From a checkpoint of a small transformer trained on Wikipedia: 12 layers, untied embeddings.
Each number is 200 + 20 x the weight over its row's rms, rounded and kept within 0 to 999. Layers, rows and columns count from 0. The size before them is the row's rms in percent of the matrix's.

# layer 7 MLP gate, 256x96, rms 0.073, rows 72-81, columns 48-95
095,177,176,215,228,184,220,183,180,166,196,165,198,172,208,183,202,202,195,194,268,236,197,205,232,194,238,199,212,169,193,187,207,220,169,185,204,193,195,210,224,216,229,205,203,210,207,198,193
099,203,191,198,199,201,170,253,188,206,209,173,202,233,192,181,193,204,203,190,183,206,194,202,187,228,207,180,189,188,254,182,183,234,224,222,219,222,188,187,201,186,233,197,214,210,202,198,211
105,187,157,200,229,193,200,175,201,177,227,189,178,206,196,202,191,181,211,224,171,201,201,192,198,199,228,203,202,205,235,210,189,186,232,231,213,199,236,196,176,189,161,207,184,194,177,188,207
100,151,186,195,225,198,179,208,184,201,211,173,183,184,184,199,185,207,191,201,186,170,176,186,181,228,223,227,199,201,193,163,197,194,230,215,203,194,211,219,204,224,201,167,197,185,187,220,195
113,236,177,190,223,213,189,190,216,211,200,163,191,196,201,223,181,235,219,201,183,197,208,189,181,190,223,169,198,175,178,179,201,190,195,202,264,196,234,213,242,216,206,209,165,197,171,225,208
083,188,204,245,229,194,188,170,182,218,199,147,207,247,195,195,213,182,193,207,232,176,186,219,178,206,203,213,197,181,229,216,189,214,190,201,201,175,206,191,243,220,227,176,192,231,156,207,206
099,184,196,179,208,186,208,209,215,187,209,198,209,202,167,233,194,161,202,191,201,230,196,200,180,188,170,204,185,230,191,244,214,236,203,213,214,188,213,222,203,182,188,169,209,208,178,215,216
108,207,227,191,174,217,205,204,207,183,188,193,204,210,249,221,185,196,207,187,211,224,198,193,223,229,206,205,175,194,203,225,173,204,219,194,175,222,223,197,201,158,158,194,195,169,155,213,194
101,227,173,204,195,197,163,229,228,192,216,218,188,212,182,195,214,207,190,199,193,169,162,178,245,235,193,203,174,209,186,172,222,232,198,202,221,217,188,183,198,206,184,215,205,204,170,198,209
100,191,210,193,196,169,177,197,209,241,194,202,174,184,196,158,205,182,216,208,195,219,209,219,214,206,196,210,203,218,208,191,255,177,191,211,181,206,233,211,225,181,204,177,221,218,178,178,192
# layer 7 MLP up, 256x96, rms 0.0676, rows 72-81, columns 48-95
102,186,192,158,195,211,213,228,199,186,210,234,222,189,198,209,191,230,185,208,212,204,235,198,189,200,205,169,205,230,244,210,197,157,187,230,210,194,163,154,208,166,180,196,230,211,183,193,202
094,236,244,192,181,195,169,242,196,190,184,194,203,192,168,160,191,207,202,210,167,205,222,190,216,179,203,191,189,208,186,180,198,232,197,208,198,215,214,214,155,183,209,195,228,225,191,184,193
097,180,235,199,202,184,187,207,218,199,198,183,214,210,237,180,190,203,229,245,192,221,194,216,203,189,205,214,209,165,202,191,193,186,219,188,177,161,167,172,180,235,201,185,200,203,204,226,227
099,213,203,181,169,200,213,175,218,196,209,232,212,213,240,209,180,205,203,180,184,210,227,234,177,203,187,194,242,202,204,189,188,235,193,227,157,196,180,201,173,159,169,235,207,213,223,177,198
096,221,203,199,182,172,203,215,202,227,208,180,180,215,247,180,206,217,162,185,154,189,149,184,189,224,174,169,182,182,218,198,224,193,196,208,201,240,209,206,188,215,189,172,166,187,182,223,211
084,227,220,188,183,174,202,171,188,174,220,211,204,207,203,191,201,210,195,236,213,201,206,247,220,175,220,206,179,199,216,225,178,179,203,186,222,202,216,222,220,214,199,151,192,238,182,225,214
094,189,219,186,213,187,168,219,201,197,159,160,207,210,205,190,171,232,178,206,201,177,189,184,198,159,201,217,203,224,192,197,214,223,225,206,176,178,194,209,220,199,195,197,179,177,201,199,157
110,222,209,164,205,182,234,175,187,207,193,185,225,198,191,200,152,221,176,177,190,176,185,165,209,218,166,221,212,193,195,212,219,190,179,209,214,207,154,208,217,222,212,174,191,212,184,193,180
093,198,229,228,213,176,204,177,209,198,182,201,188,210,183,178,183,198,208,213,203,216,199,218,152,193,211,241,195,213,203,174,179,192,186,199,176,202,204,165,188,197,198,184,220,171,209,205,243
105,224,212,194,204,185,177,186,197,201,198,217,208,177,181,225,206,186,180,206,208,228,202,215,194,191,213,164,190,169,224,226,216,197,210,213,215,167,194,184,201,221,186,176,178,170,177,220,223
# layer 7 MLP down (transposed), 256x96, rms 0.07, rows 72-80, columns 48-95
098,236,222,187,219,207,205,220,186,183,182,209,190,229,201,212,224,229,180,181,206,175,161,190,218,191,194,160,236,220,192,186,203,175,233,178,202,196,185,196,186,219,188,215,180,188,214,185,207
104,218,218,219,175,175,201,203,213,175,196,188,196,188,162,197,193,177,173,196,214,207,233,223,224,178,213,191,181,218,159,196,203,181,186,168,191,211,209,217,216,209,190,170,211,173,207,185,180
104,193,185,201,223,239,199,181,175,185,216,173,203,219,200,196,197,220,168,217,173,229,184,192,225,213,185,213,210,202,179,204,232,173,179,198,193,165,229,213,194,208,124,175,154,217,176,185,206
099,201,227,192,236,186,203,225,156,205,196,233,204,233,221,217,179,188,204,170,227,186,204,214,219,159,183,194,191,202,223,187,224,214,230,196,226,207,191,193,245,172,222,232,191,222,210,223,180
102,187,235,212,195,189,202,194,170,161,197,234,200,205,209,227,177,188,187,218,181,201,199,184,180,201,193,202,195,230,180,211,145,203,210,195,198,180,178,217,164,221,238,209,226,238,222,186,185
089,211,217,207,186,177,168,200,178,203,193,204,204,152,208,198,188,204,195,215,231,236,176,210,196,204,201,192,184,212,184,227,180,182,210,184,169,226,224,183,160,171,216,179,186,191,230,205,219
099,166,214,192,222,216,188,182,182,171,236,239,209,185,186,177,218,207,196,212,232,210,168,202,178,155,221,178,197,218,231,202,192,195,214,206,215,180,188,185,180,202,212,189,248,180,193,184,202
105,172,180,218,190,193,220,230,195,199,186,206,178,170,228,226,206,211,191,205,186,204,195,194,185,217,196,186,211,185,203,182,225,241,174,224,190,194,199,219,203,223,161,193,168,235,225,183,208
096,209,216,186,231,209,189,244,209,225,193,190,237,197,227,182,187,252,195,214,203,173,202,218,188,178,234,169,205,215,177,221,217,203,199,188,172,175,186,189,213,195,184,215,204,189,187,200,199